config.yaml
hidden_act: "squared_relu"
norm_eps: 1e-05
positions: "rope"
learning_rate: 0.00292
lr_mult_down: 2.0
lr_head: 0.016
decay_shape: "cos"
batch_tokens: 32768
doc_mask: true
max_steps: 8259
Each number is 128 + 32 x the weight over the matrix's rms, rounded and kept within 0 to 255. Layers, rows and columns count from 0.

# layer 5 attention output, 256x256, rms 0.142, rows 100-204, columns 128-191
[[135 121 123 167 145  98 123 170  93 112 180 128  98 180  24 123 102 136 154 124  84  87 175 111 147  44 166 143 156 217  96  56 163 149 137 141 129 155 178  96 175 136  81 176 115 140  79 149 127 163 143  88 162 164 109  76 154 100 122 141  94 132 129  90]
 [ 65  91 161 164 145  89  97 117 110 132 158 107 183 153 146  92 163 127 102 114  95 118  90 145 167 100 211 210 161 174 160 145 104 176 149 127 132 114 174 192 111 139  50 108 134 115 216 150 114 109 117 179 146  41 158 121 113 145 139 107 123 211  99 149]
 [121 150 129 146 123 121 166 151  99  86 167 121 107  77  53 152 133 102 114 200 181 153 158 134 183 126  87 120 165 176  59 153 122 153 168 170 153 127 121  98 166 106 160 132 117 118 133 132 131 104 169 185 136 179 106 179 119 116 133 155  94 102 157 144]
 [149 113 137 121 133  94  98 142 124 111 121 145 123 169 110 140 147 117 191  97 108  73 161  85  96 124 138 155 147  98  71 112 116 100 104 114 104 128 157 116 140 124 185 138 207 150 103 167 153 130 157  88 122 147 131  95 183 119  81 123 176 131 136 177]
 [111  97 134  89 185 100 119 108 149 134 127  91 124 135  98 130 136 175 111 128 152 153  82 127 143 101 105 123 126 150 117 158 138 116  85 101 186  93 120  96 126  87 134 143  56 130 171 113  91 131 153 148  98 108 120 114 111 156 167 126 166 122 188 105]
 [141 168 177  52 121  95 130 114 131 116  41 209 133 138 142 115 114 162 125 102 110 135 141 105 109 116  84 123 181 143 180 102 120 120 131 189 149  94 159 178 121 130 145 152  71  95  97 107  97 100 125 123 134 114 173  93 143 154 118 148 106 157 170 119]
 [110 139  97 137 153  99 114 135 118 178 189 135 135 132  68 103 147  89 163 148  97 160 125 138 100 105 137 147  80  70 142 194 158 158  54 115 109 119  83 145  91 108  73 137  94 116  93 137 137  94  83 172 125 141 131  97 168 105 163  25 104 109 135 121]
 [117 133 108 167 133 160  89 169 148 105 159 223 132 184 144  90 102  91 112 129 143 134 135  90 126 147  99 142 173 121  99 121 150 161  55 204 135 103 115 123 107 119 144  91 186  45 143  98  96 140 123 151 162 121  84 159  86 153 115 107 141 163 100 125]
 [125 156 140 139 149 111 129 104 134 158 167 183 150 107 161  86 105 116 155 163  82 189 104 183 148 114 136 156 140 123 116 102 114 144  96  79 139 154  87 132 139 143 145 109 125 125  51 138 114  92  86 122  86 114 147 155 122 143  97 132 105 103 156  91]
 [ 77  82  88 168 151 130 182 125 116  97  80 115 144 120  93 149 115  91 175 114 139 143 136 101 106 137 152 188 117 106  49 108 170 133  53 133  68 168 137 155 164  81 187 145 177 114  72 116 164 114 134  78  51  91 177 108 137 118  80 109  80 190 110 156]
 [137 111  85 141 130 130  90  98 132  95 108 196  73  33 125 112 117 166 122  90 177 141 109 133  54 144 110 137 108 203 126 114  91 156 217 126  99 173 172 129 143 126 227 151 105 152 106 128 194 138 159  86 130  79 171  94 162  95 181 113 158  59 155 130]
 [ 72  48 105 136  78 133 135 135 104 122 103 198 189 187  79 188 178 106 163  83 141 149  75 189 116 121  39 126 104 119  70 101 123 118  97 193 133 179 126 118 140 133 128 166 134 113  84  48 128  92 111 150  88  87 101 149 152 207  82 135 143 101 123 143]
 [125 150 125 162 172 143  95 169 198 176 134 141 181 141 182 122 141  83 147 155 143 137 151 132 208 147 170 160  89 157 140 109  90 111 156 120 119  74  49 101 186 161 143 223 148  87 159  84  89 165 123 146 150 101  88 129  73 156  69 205 125  78  86 139]
 [191 129  82 158 114 122 124 144 189  72 128 202 191 119  81  78 105 161  71  70 144 157 144 168 157 149  82  95 123  30 165 122 182 123  78 128 145  76  69 103 123 107  84 100  73 119  89 113 133 122 145 158 192 178 149 153 113 111 105 161 146 124 167 109]
 [145  73 119  66 131  93 129 142 149  49 133 232  28 121 138 151  29 113 117 161  94 145 115 109 166 123 158 182 101 128 110 142 173 131 110  95 197 128 149 116 166 132 120 109 106 168 169 114 114 115  93 140 164 172 180 198 130 110 107 121  95 101 133 117]
 [174 110  78 134 139 113 191 193 123 104 173 121 153  94 172 188  90  91 131 127 144  22 170 126  73 177 155 176  75 172 130 167 121 134  56  95 205  66 154 134 125 105 105 183 193 161 130  89 113  88 102  96 101 150 126 113  22  98  81 142  99 151 160  93]
 [162  63 226 117 103 126 112 122 128 101 211  82  86 149 147 142 180 147 103 165  53 154 168  58 189 123 147 105 128 119 169  59  99 138 113 109 114 146 140 135 162  92 106 132 196 164 104 144 167 106 135 130 152 148  98 128 100  78  85 133  98  93 183 192]
 [ 86 111  93  92 111 120 158 137  23  95  83 122  74 140 129 117 125 117 139 140 108  81 192 128  62 114 129  72 110 175 148 149 134 111 140  88 137  71  73  59 130 166 168 190 141 142 161  94 113  77  43 172 136 125 139 143  87 111 173 121 179 128 122 124]
 [ 79  58 125  86 157 155  87 124  86 139 135 191 122  75 139  90 183 105 133 151 201 172 160 136 131 176 108 168 141 110  87 168 114 102  89 155  82 142 122 134  93 197 158 162 185 111 163 140 132 109 158 145 155 108 163 141 107 109 125 129 115 155 153 126]
 [146  90 174 108  77 190 106 125 116 134 168 131 126 170  58 106 153 140  93 132 150 168 154 120 133 130 117 120 105  98 106  66 108 153 170 164 156  93 155  82 130  99 132  97 212  34 107 107 103 163 142 149 138 142 124  50 138 105 109 130  93 159 191 136]
 [ 74 147 106 181 143  66 162 157 135 163 108 172 103  82 140 149 179 181 122 102 160 152 167  87 119  91 143  70 120 141 131 148 128 120 128 155  90 186 181 142 135  72 152 132 121 128 148 124 104  42 165 140  93  94  85 127 123 102 134 141  54 119 143  94]
 [103 114 138 233 113 212 123 139 146  79 147 124  71 136 104 143 178 111  97 165 106 148  84 117 212  81  96  82 143 108  65 170  98 132 115 142 146 131 151 133 158 161  25  69  94 101 173 136 109 156  85  93 112  82 117  81  78  98 127 121 152  87 128  85]
 [167 146 120 119 121 149 197 202 137  94 106  92 123 120  99 168 115 124 113  91 113 182 133 150 153 145 129 112 136 136 144 112 140 128  86 107 171 116 110 114 181 143 147 198 102 172 139 142  79  92  98 152 158 136 117 163 145 167 103 112 114 169  90 174]
 [ 87 128  42 120  34 178 189 132 117 113  93 130 117 143 150 154 118 144 135 163  99 157 146 123 101  93 187 167 122 161 149 139  57 125 143 206 132  68 180  69 127 172 135 121  92 137 117  94 106 183 142  86 119 102 100 105 118 101 138  99 163 102 133 115]
 [112  92 103 117  66 143 174 125 145 119 144 116 169  75  95 100 145 126  69 122 140 141 149  95 111 196  99 135 102 201 136  95 139 101 107 138 141 210 155  45 126 146  78 116 156 133 116  83 165 100  94 139  91 143  56 129 161 128 139 162 143 132 165 168]
 [138 135 144 189  86 114 116 129  85  90 115  64  78 169 152 134  99 154 195 124 164 191 166 124 143 134 132 188 114 139 115 108  96 138 141 120 112 101 209  98 118 134 112 124 152 120  97 148  79 112 135 124 121  69  88 102 145 155 168  92 115  98  18 146]
 [151 125 105 121  97 141 153  92 161 168 175 128  71 116  92 206  86  39 161 184 134 107 103 113  94 168 100 115 122  93  34 116 166  89 130 163  50  84 158 116 125  98 160 134 108 132 158  61 134 124  80 168  83 130 127 129  33 161 147 155 138 165 140 112]
 [156 182 118 171  91 171 119 165 126 131 117 163 119 147 145 162  64 129 213 149  89 103 146 186 183  92 104 146  86 137 139  63 127 130 136 193 167 137  81 140 137 171 187 142  90 162 121 118 142 132 121 112 170  96  96 141 115 127 164 141 108 101 157 141]
 [146 132 186 121  45 145 161 160 175  85  52  55  78 151 207 100 144 187  43 199 107 103  68 123 142 168 147  52 103 134 141  93 139 122 152 112 156  93 139 115 128 126 142 146 109  84 102 128  79 150 119 139 146 155 146 198 123  60 107 132 153 102 120 145]
 [156 150 105 164 129 170 143 131  96 136 141 172 158 116 163 137 140 105 136 124 126 138 113  85  59 118  81 160 118 131 215 177 138 173 166 127 140 143 115 170  90 121 151 110 157 125 145 123 166  93  86  65  79 173 133 132 163 157 137 190 172 110 118 120]
 [122 135  88 129  84 138 161 182  93  86  87 168 137 142  99 101 102 155 116 151 134 127 175 120 113 132  73  55 136 148 109 126 102 125 191 110 179  61 136  81 109  57 120 183 189 142 139  90 118 122 120  70 152 105  75 141  92 115 156 134 110 124 145 133]
 [111 124 134 110 163 186 108 164  90 188  89 108  99 134 126  60 143 175 140 115  89 139 149  99 102 100 196 113 179 144 126 101 179 151 106 170 151 205  96  90 131 130 143 103 166  90 110 129 113  96 152 128 165 168 174 179 161  76 120  82 151 120 179 126]
 [102 146 197 109 134 109 102 135 116 163 117  88 120 122 118 167  84 137 157  64  93 148 182 140 139 150 133  92 135 176 180 185 107 110 113 179 103 103 122 150  54 151  99 167 135 167 103 107 139 143 138  76 171 190 176  79 120 143 139 102 132 114 149 133]
 [ 90 151 141 197  92  63 118 119  55  94 144  54 143 161 136 186 150 138 115 141 139 209  89 150  43 114 153 157 176  78  93  50 138 135 165  95 114  32  89 114 136  83  75 104 178 140 107 172  66 113 125 127 112 152  76  76 101 118  86 115 138 158  63 168]
 [ 92  76 112  79 126 156 163 203  94 108 184 125 107 152 105 133 136  96  99  70  74 136 171 177 111 130 164 157  88 152 125 135 119 160 185  75 129  97 133 105 125  70 166 140 200 147 135 136 148 132 111 108 175 140  99  97 107 137 147 114 165  76 134  65]
 [201 185 130 175 143 110 171  69 138 146  98 195 169  75 177 128 143 142 140 132 136 142 124 123  71 139 100 127 137 173 114 118  97 141 130 113 100 112 153 149  93  86 111 140 159 140  68  94 119 209  85 109 216 172 138  72 233 104 118 133  95 166 142  95]
 [ 99 148  65 127  72 149  65 151 151 168 125 164  88 105 130 139  87  80  92 163 114 143  66 126  73 120 122 142  96 117 122 181 137 148 130 133 125 120 131  72 102 131 141 140  76 139 100 129 150 141 125 105 167  81 103 119 126 125 151 136 126 153 132 160]
 [156 139 139 218  95 124 161 130  66 103  70 155 144 103 172  74  94  61 199 211 181 141 142  95  39  93 136 184  49 117  66 237  92 202 125 166 114 112 162  85  61 126 149 152  96 187 187 132 179 129 119 145 141 154 109 187 148 130 115  96 144 127 154  86]
 [124 159 173 111 203 174 150  86 131  92 147 120  90  38  86 173 115 135  91  45  95 173 117  74  66 147 168 130 158 151 116 150  40 121  89 115 109 117 120 122 151  82 184 151  96  39 151 146 217 146 124  97 110 154  99 141 109 117 117 104 115 115 107 117]
 [178 160 149 149  24 121 129  22 196 112 152 105 151 121 114 107 170  87  93 155 100  83 113  88 121 147  79 130 147 141 104  78 213 164 103 184 134 154 123 122 116 140 167 178 115 126 115 124 121 179 152  60 111 118 137  94 103 178 225  87 127 115 140  44]
 [145 109  97 158 119 110 194 120  97 198 122 125 154 129  74 144  42 212 124 149 145 144 110  43 157 154 111 112 107 152 164 135 122 112 109 102 141 125 135 173 167 149 156 104 121  95 114 105 120 170 109 159 114 168 141 114 146  82 141 127  59 164  83 115]
 [151 120 116 151 141 146 104 100 119 126 134 105  86 156 172 142 172 133 104  45 134 143 102  91 105 162  62 143 171 108  92 108  86 114  95 155 108 153 103 126 157  94 190  32  38 175 161 129 142 172 163 103 182 116  92 126 102 156 136 146  96 123 141 146]
 [147 132 135 182  99  94 183 141 151 178 137 116  93 122  92 120 117 104 116 157 139 149 140  98 160  67 126 137 142 114 133 130 184 174 148 113 122 108 100  89 105 164 128 173 100  86 128 182 132 103 128 164  93 144 131 138 112 111 159 143 128 104 100 125]
 [114  87  53 107  99 158  89 167 149 136 115 123 174 122  76 129 107 132 117 112  77 117  88 152  54 109 165  66 105 182 118 142 178 157 150 119 106 122 134  92  88  39 162 139 155  96 154 206 116  61 146 130  89 113 126 103 105 174  80 132 137 102  99  86]
 [108 153 101 110  47 137  79 166 106 129 163 185 159 198 134 120 157 135 117 115  91 201 131 157 123 108 139 174  93 174 133 113 101  64 131 101 155 144 127 175  92 174 159 134 182 146 104 172 100 139  95 193 164 114 159 141 110 113 137 136 112 133 161 133]
 [143  90 162  89 174 115 185 202  87 142 153 107 138  90 143 128 177  88 115  72 115  69 102 116 174 168 101  51 116 130 136 105 169 133 149 144 181 104 103  96 203 157 180 166  94 139  55 131  96 212  88 132 150 100 128 175  99 141 110  90 132  97 168  89]
 [127 150  87 119 125 167 181  95 181 108  76 115 141 117  75  98 176 161 148 100 134 161 175 166 144 174 108 153 106 170 146 164 136 122  51 107 113 121  89 132 144 198 162 102 149 148  32 119  97 128 102 103 103 168  28  60 151 157  98  82 171 149 144 112]
 [132 118 127 173 110 103 152  94  65  47 161  58 163  74  93  40  98  35 118 131 130  86  86 104  78 101 113 184 108 137 181 109 170 114 157 121  89 100 113 118 131 164 254 134 119 144 128 190 126  97 125  66 119 106 147 149 169  87 111 138 123 120  61 123]
 [104 122 110 123  97 216 180 117 134 121  76 172 151 175 126 186 112  88  93 181 133  99  67 188  98 117 115 174  35 122 151 109 135 123 159 126 143 122 109 162 136 131 160 149 228 244 144 164  86 142 113 153 128 109 110 102 149 187  86 110 118 157 184 228]
 [ 82 115  85 125 145 145 151 126 102 180 127 105 159  49 117 172  91 137  74 124  51  60 110 129 109 138  95 141  93 119 125 147 115 120 149 133 121 109 193 154 128 129  77 112 171 137 101 141 155 180 224 153 221 143  84 134  92 142 129 184 145 134 116 195]
 [144 137 136 134 158 152 125 141 161  90  99  64 113 169 145 169 117 141 171 186  88 139 131 130 134 122 143 144 126 170 116 123 128 168  87 191  54 128 131 123 148  89 159 176 153 177  97  85 143 138 231 167 171 186 159 144 145 178  92 163 144 240 127 136]
 [176 157 107 115 117 123 117   6 131 151 114 154 124 119  70 223 115 206 150 164 223 104  81 115 124  93 201 154 171 131 114 150 106 175 111 120 120  87  70 117 116 133  84 136 194 130 136 157 132 102  76  67 115  34 108 111 107 139 135 116 172  35 200  69]
 [176 118 167  75 108 170 140 160 138 189 139 150 151 138 128 116 156 108 108 142 103 174 155 154 130 137  76 192 123  25 179 162  79 161 114 116 193 216  81 153  74 138 169 172 137 105 196 115 141 167 102 171 112 126 132 100 121 143 176 193 128 127 114 151]
 [ 88 114 177 111 106 123 122 168 112 141 129  98 139 160 109 139 115 151 110 153  91 153 159 125 148  75  87 158 125  56 143  87 129  86 193 108 142 144 173 106  84 135 179 140 119 105 142 173 124 148 109 159 102 150  44 117 120 195  52 143 128 107 106  89]
 [170 113 137 139 117 153 159 146 144 152  73 144 112 104 142  94  80 129 145 191  79 123 174 111 110 129 123 206 118 204 122 151 106 152  85 121 151 123 111 137 167 169 164 140  87 147 137 138 125 156 119 183 120 130 164 120  86 133  96 174 179 167 164 171]
 [ 84 105 143  83 106 104 147  73  94 121  45 146 147 146 142  36 165 176 111 156 128 101  86  94 119 171 162  87 158  67 188 182  86 123 124 157 136 119 113 122 142 142 154 151  80 194 127  95 143 105  77 160 120 155 120 101  94 131 139  70 153 191 111 135]
 [139 151 169 208 125 168 158 149 127  96  95 121 185  35  79 110 123 123 119 149 175 136 188 175  67 134 152  46 163  96  73 141  72 137  99 154 111 136 178 121 156 154  91 158  82 129 136 169 137 116 141 174 108 184 133 100  95 137 162 124  80 147 130 128]
 [ 44  95 128  93 119  88 194 115  82 125 168 169 206 120 139 153 172  69 152 122 166 122 135 127 142 163 180 126 107 143 106 110  75 139 146 131 142 178 145 111 130 164 162 161 169  82 128  46 132 153 124 204 144 128 120 117 130 130 113 137 101 155 182 172]
 [ 66  74 130  78 210  91 155 119 118 144 146 100 102 103 111  85 161 144  68 122 117 131  74 144  98 188 147 166 116 131 170 129 166 144 143  88 129  75 134  70 162 114 164  75  88 163  90  93 153 190 142 142 125  94 106 138 104 106  88 152 108  62  76  81]
 [ 90 134 107 125 169 147 160 148 139 113 177  85 168  69 180  93 129 164  93 146  96 162  79 175  76 194  91  72 114 104  99  93  85 127 124 125 140 194 152 113 102 146 177 106 132 135 166 179 135 157  80  93 119 129 114 109 108 108 151 114 139 155 133 130]
 [141 109 159  80 147 151 103 184 106 134 118 154 157 126 105  78 120 161 125 107  53 129 143 105 172  74 156 111 124 130 126  94 146 200 170 109 122 121  91 121 121 115  96  75 163 155  68 149 122  76 161 145  75  92 100 144 140  89 154 166 138 100 166 174]
 [157 160 116 106 144 104 154 161 145  99 146 116  97 108  83  90 164 169 121 100  69 155 145 159 155 130 111 182 131 159 134 155 154 128 150 117 108 118 121 123  69 149 137 165 137 135 119 112 114 139  83 143  99 167 183  95 138 112 153 143  62 124 103  78]
 [152 162 138 118 119 149  60 124  87 166 101 152 106 109 200 106 149 149 148  78  94 159 122  73 155 159  97 151  96 161 110  96  85 126 149  93 176 118 108 170 124  94 140 150 152  95 154 156 119 176 114 108 165  88 154  83 121 147  99 123  97 133  66 131]
 [132 117  74 138 136  77 130  37  96  75 143  95  77 140 130 168 142 154 105 111 126 117 143 132 113 103 140 120 167  93 123  80 110  88 125  91  62 145  99  70 150 104  92 105  92 185 116  89 109 175  46 153  87 143 166 118 102 144 116 145 175 113 126 144]
 [ 91 158 174 117 143 140 135  96 119 111 149 132 124 144 105 119  67  92 119 157  78 157 118 137  59  88  73  92 127 132 148 119 152 135 177 141  82 145 114 178 151 140 167 148 106  94 111 109 107  37  76  84  93 140 104 136 154 159 142 101 233 101 110  80]
 [143 200 152 150 131  89 194 123  75 154  80 100 136 169 237 139 145 123 153 109 124  93 155 134 166 168 126 141 102 172 190 114 173 151  94  98 193 115  96 138 119 143 108 142 119 161 132  66  85 148  95 150  93 102 127 108 135 153 138 140 122 128 140 179]
 [ 98 202 120 184 156  69 208 128 169 119 100 175 179  46 161 189 150 113 164 111  88 189 122 133 103  88 139 131 136 145  84 170 123  84 145 192 142  73 104 127  79 175 166  90 123 136 117 118 157  89 126 162 189 188 107 123  54 129 145 196  57 150 114 115]
 [132 124 141 138 126 122 156 103  89 134 101 122  88 133 139 173 128 145 136  83 143 158 116 192  89 143 144  98 141 137 105 150 124 110  31 103 119  61 132 185 124 142 119  87 140 202 146 143 125 164  93 134 187 115 181  88 135 184 135 132  52 178  82  57]
 [127 130 201 135 153 120 130 144 167 100 204 152 150 102 179 129 120 166 127 177 145 162 134  81 156 134 186 124 113 108 154 144 173 138  67 137 142  91 114 111  93 126 112 116  99 140 111  84  96 117 173 190 102 125 186 159 139 163 144  97 122 123  73 126]
 [ 94 109 177 127 141 143  89 139 186 140 107 134  73 135 234 164 164  68 156 115 127 172  95 180  33 149 235 137 104 142 102  77 126 110 142 113 125 151 131 113 107 197 113 108 180 123  70 169 127 124 158 135  83 155 149 173 140 159 104 114 168 134 138 121]
 [ 50 175 136 115  57  53  64 111 146 163 111  90 154  87 107 132  73  74  80 130 138 194 117 115  97 107 158 144  83 142  91  84 128 199 123 104 137 140 126  58 126 122  67  67  68 128 100 114 121 108 160 140 123 169  79 111 120 107  78 157 141 134 195 177]
 [150 129  89 110 197  77 170 180 131 140 127 114  63 164 111 181 107 129 168 136 156 108 160 144 158 104 139 101 152  54  84 120 136 148  70 154 138 149 171 115 153 143  55  80 120  91 106 180 183  67 160 103 117 154 168 117 165 130 189 119 139 140 132  90]
 [113 171  70 105 103  80 163 123 193 118 142 140 103  77 108 164 136 144  74 208 122  92 103 106 115 189  73 118  56  94 135 158  94  85  82  73 151 135 186 132 103 149 131 140 140 126 133 175 139  91  51 153 151 102 157 117 146  42 158  83 134 151 175  92]
 [ 87 174 163 178 153 178 143 108 195 130 140 145  85 129 149 112 165 132  62 120 163 115 150 150 200 103 137 103  94 129 186  98 113  83 112 157 129 164 111 153  93 118 122 130 175 126 160 118 218 139 186 126 104 170  92 123  99  93 170  89 179 121 138  67]
 [153 109 131  82 148 130 135 119 114 134 136 111 148 138  80 116 103 185 137 156 150 164 113 111 128 131 159 111  97 159 163  65 125 122  86 104 108 155 116 169 231  57 107 141 101 208 121 143 164 133 136 138 177 166 135  89 156 112 133 119 134  63 124 105]
 [ 99 203 140 135 186 101 129  75 133 129 130  59  60 129 113 131 137 152 170 112 114 120 126 137 155 166 141 171 119 153 112 191 182 196  85 132 150 149 124  93 145 141 129 142 113  93 104  53 141 161 136  82  92  91  83  27 179 146 145 165 106 128 140 186]
 [192 165 114  73 118  78  89 149 159 151 168 180 107 159 158 153 151  69 128 111 147 173 128 129 127 125 146 170  50 162 199  53 113 131 131 142 172  92 102 133 128 101  75 106 144 134 193 181 121 144 155  97  74  60  93 115 153 135 177  54 180 104 140 194]
 [219 124 160 137 152  32 133 196 116  72  66 122 141 170  85 124 105 173 150 126 101 120 132 116 107 172 149 136  86 163  53 163 143  76 140 121 142 107 217 108 175 165 123  69  62 124 131  40 140 115 197 143  77 109 110 176 118 124 168 136  79 116 201 213]
 [190 101 202 155 139  85 147 110 134 167 131 125 106 124 104 109  99 108 132 157  94 143 131 168  43 115  97 177 153 148 118 144 140 170 133 172 120 160 167  58 120 154  96 111  98  62 132 192 130 161 102 169  74 151 197 121  73 156  75 112 115 116 130 167]
 [103 107 174  90 123 150 100 114 125 148 155 116 100 144 113 122 161  99  69 136 127 182  74 128 155 120 125  98 187 137  97 108 127 139 115  91  83 114 129 194 150 186 107 129 145  91 104 150 167 126 104  75  95 118 144 108 183 189  44 153  71  58 144  53]
 [113 146 201  95 106  94 129  71 167 135  81 142  62 149  92  62 165  90 117 166 150 161 112  54 102  98 106 112 112 126  60 123 112 126 174 235 148 118  89  99 111 128 156 113 188 186 221 142 139 113 154 173 106  95 110 128 213  86  82  91  96  92  56 124]
 [169 184 146 112 154 114 149 177 149  16 115 139 107 134  59 134 127 152 185  99 155  92 167 144  58 134 141 146  88 128  56  97 101 130 113 175  95 151 146  76 192 143 140 142 124  91  91 113 156 101 159 130  96  71 166 167 145 182 125 107 134  97  82  76]
 [127 154 152 143 133 164  95  95 135 140  83 123 131 107  89 184  53 112 153 143 147 136 153 132  99  98 204 139  97 130  93  92 103  87  93  91 151 123 132 125  80 199 121 168  94  73 102 229 139 136 106 146 124 104 141  89  96 116 114 158 133  89  68 175]
 [101 109 141 148 124 119 140 102 108 130  65 164 117 167 180 189 141 123 119  80 188 115  65 178 152 141 159 129  94  69 175 160 111 117 121 112 134 153 169 112 107 108 150  95 143 182 226 210  99 164 160  88  97  97 125 151 141 126 159 115 154 109 121 139]
 [149 138 105 113 161 144  98 134 144 101 175 164  78 190 125 153 155 127 109 156  85 178 131 131 150 160 143 100 151 107 115 127 133 108 148 128 139 100  88 109 131 143  85 142 125 106 110 126 160 143 114 130 167 180 164 140 135  90 183  89 108 109 105 158]
 [149 150 142 139 156 116 119  66 117  95 157 150 121 174 100  65 149 106  75 101  86 204 129 105 152 185 146 112 182 132  93 177  64 116 147 162 149 146 111 101 157 189 149 144 169 164 158 113 178 187  66 103 196 163 119 170 114  71  88 126  74 113 149 103]
 [105 110 140 169 114 147 142  82 183 180 177 130 140  70 205  92 158 103 164  92 101  94 146  74 163 167  81 147 123 135 110 146  30 111 113 107 161  95  95 185 171 167 130 145 130  65 142  74 156  66 134 168 112  69 187 164 137  70 124 121 132 155 105 165]
 [223  35 131 171 220 128 180  51  98 185  92  76 132 149 117 104 150 154 138 165 124 197 116 118 128 101 115 143  91 154 124 124 145 101 100 139 116 115 197  97 161 137 145 114  66 130 129 135 146 143 177 129 221  43 168 190 116 173  41 136  83 142 119  74]
 [ 92 128 172 121 139 176  93 110 131 110 136 152  92 117 145  82  94 111 169  74 164 155 109 169 123 107 105  91 130 190 146  88 162  78 138 173 159 102 135 157 116 136 134 135 129  64 151 126  72 106 145  87 101 113  78 126  90 106 156 122  93 163 119 207]
 [182 159 148  60 166 157 147 119 151  94  86 166 120  86 156  34 142  73  44 126 167 144 159 188 207  79 160  95 153  73 127 160 110 120  66 137  82 152 168  99 134 110  76 133 124 125 119 141 157 131 121 135 123 191  83 160  70 145  78  70 164 201 120 106]
 [ 99 174 138 130  61  96 134 114 108 130 186  91  77 155 167 160 134 163 190 139 100  96 146 189 134  83 142 148 163  97 146  74 133 116 113 144 132 174 120 161 167 210 137 134  92  58 154  87  89 141 140 165 211 142 118  99  98 213 142 144  79 110  72  94]
 [171  93 175 108  85 134  94 132 122 132 155  90 172  42 108 134 115 161 110  90 193  80 131 185 152 103 158  94 127 176 131 148 149  49 178 105 147 126  83 153 122 120 115 111 133 149 117 140 103 174 122  75 175 105 123 113 157  89 176 122 122 149 167 201]
 [157 175 118 111  40 117 122  97 219  58 141 173 115 167 135 102 190 152 167 125 145 119 116  79 143 120 155 151 102 112  68 132  78 132 149  92 126 130  80 110 127  94 146  96  91 101  90 118  60  78  98 105 118 155 131 124  87  88  67 141 165 154 135 131]
 [101 133  95  95 121 146 134 129  95 148 156 180  52 107 145 158 137 159 136 150 168 113 117 151 101 189 145 130 134 139 150 116 198  98 147 126 124 144 148 114 154 117 145 126 177 156 169 116 132  91 135 143 149  45 157 100 105 142  92 161 116 136 101  43]
 [ 71 110 124 157 162 129  87  80 139 136 103  93 116 135 136  94 139 108 109 144 171  97 160  82 120  95 124 149 137 134  83 133 131 153 160 103 170 153 130 164  82 165 117 114 136 159 185 126  81 142 108  96 150 104 119 118 142  92 173 136  55 178  72 127]
 [112 111 101 130 150 124 119 103  91 153 217  94 113 119 178  59  87 109  88 136 112 186 171 148 123  58 120 147  75 145 154 141  88 122 139 246  77 126 123 103 158 175 155  84 131 127 149 142 132 142  93 114 137 113  82  86  58 109 164 154  82  44 100 151]
 [129 193 161 125  90 187  90  53 158  92 165 125 161 136  87 102 161 158  79 123 180  92  72 178 160  74 137 151 121 136 136 114 133  27 120 145 149 128 185 139 168 131 114 140 154  49 172 132 117 172 151 127  60 128  37 118  43 176 100  94  58  78 150 194]
 [ 65 106 133 159 108 148 110 119  78 154 110  98 106 184 131 203 143 127 146  93 158 170 127 133  89  90 121 120 158 151  89 150 139 112  78 110 153 123 164 167 145 150  85 144 114 100 148 135 114  91 137 149 183 160 136  95 189 118  77 189 111 104 163  90]
 [139 148 130 147 123 124 125 133 112 104 144  75 102 179 176  95 178 144 145  96 138  76 132 163 130 121 148 140 178 115 136  17 105 119 163 113 134 173 106  99 191  76 146  92 103 183 153 217 198 201 163 150 171 100 158 149 166  80 198 135 151 118 114  98]
 [181 154 149 157 102 177 158 143 102  95 144 123 179 142 116 141  94 118 180 136 152 109  36 103 126 124  84 116 179 120 114 130 128 102  98 150 145 154  63 122  94 169 115 118 130 126  68 160 146 162  88  48  65 166 112 112 153 134 100 101 166 150 134  82]
 [ 64 125 125 174 216 121  71 166 173 140 127 116 176 106 120  66  77 116 148 160 117 183 123 160 223 182  63 145  95 155  40  92 120 148 119 118  85 114 168  99 115 144 140 154  83 120 124 107 165 198  86 127 113 145 101 227 118 130 105 206 113  72 124 131]
 [184 109  85 155 165 106 109 163 144 145 172 193 114  73 111 104 144  80  73 139 154 117  71 114 127 159 137 154  75 154  95  55 209 124  64 131 105 149 159 106 155 131  58  89 153 120 105  93 182 173 136 133 112 170 101 111  86  91  66 130  92 116 135  96]
 [ 39 178 127 135  94 100  89 124 141  96  73 126 151 108 107  70 112 131  55 116 105 171 166 145 128 119  99  84 142 150 124 142 126 117 101 106 111 140 168 116  92 144 117 160 166 210 103 131 177 116 177 134 118 149 196 107 121 151 143 126  95 162 128 138]
 [183 140 170 151 126 175 128 123 138  87 114  99  89 146 139 173 149  79 148  84 134 115  92 100 143 153 104 202 159  87 138 147 114 102 110 144 138 104 169 108 103 176 147 170  98 157 172 115 142 189 181 148 104 154  99 100 111 102 106 154 123 140 178  95]
 [143 131 113 114 108 163  99 100 148 119 206 140  77 158  97 123  90 127 160 134 116  88 110 130 122 177 147  78 124 123 143 106 142  51 133  77 116 142  73 162 108  76  95  87 128 105 144 114 146 110 104 103 143 156 107 183 173 131 150 151 102 138 153  85]]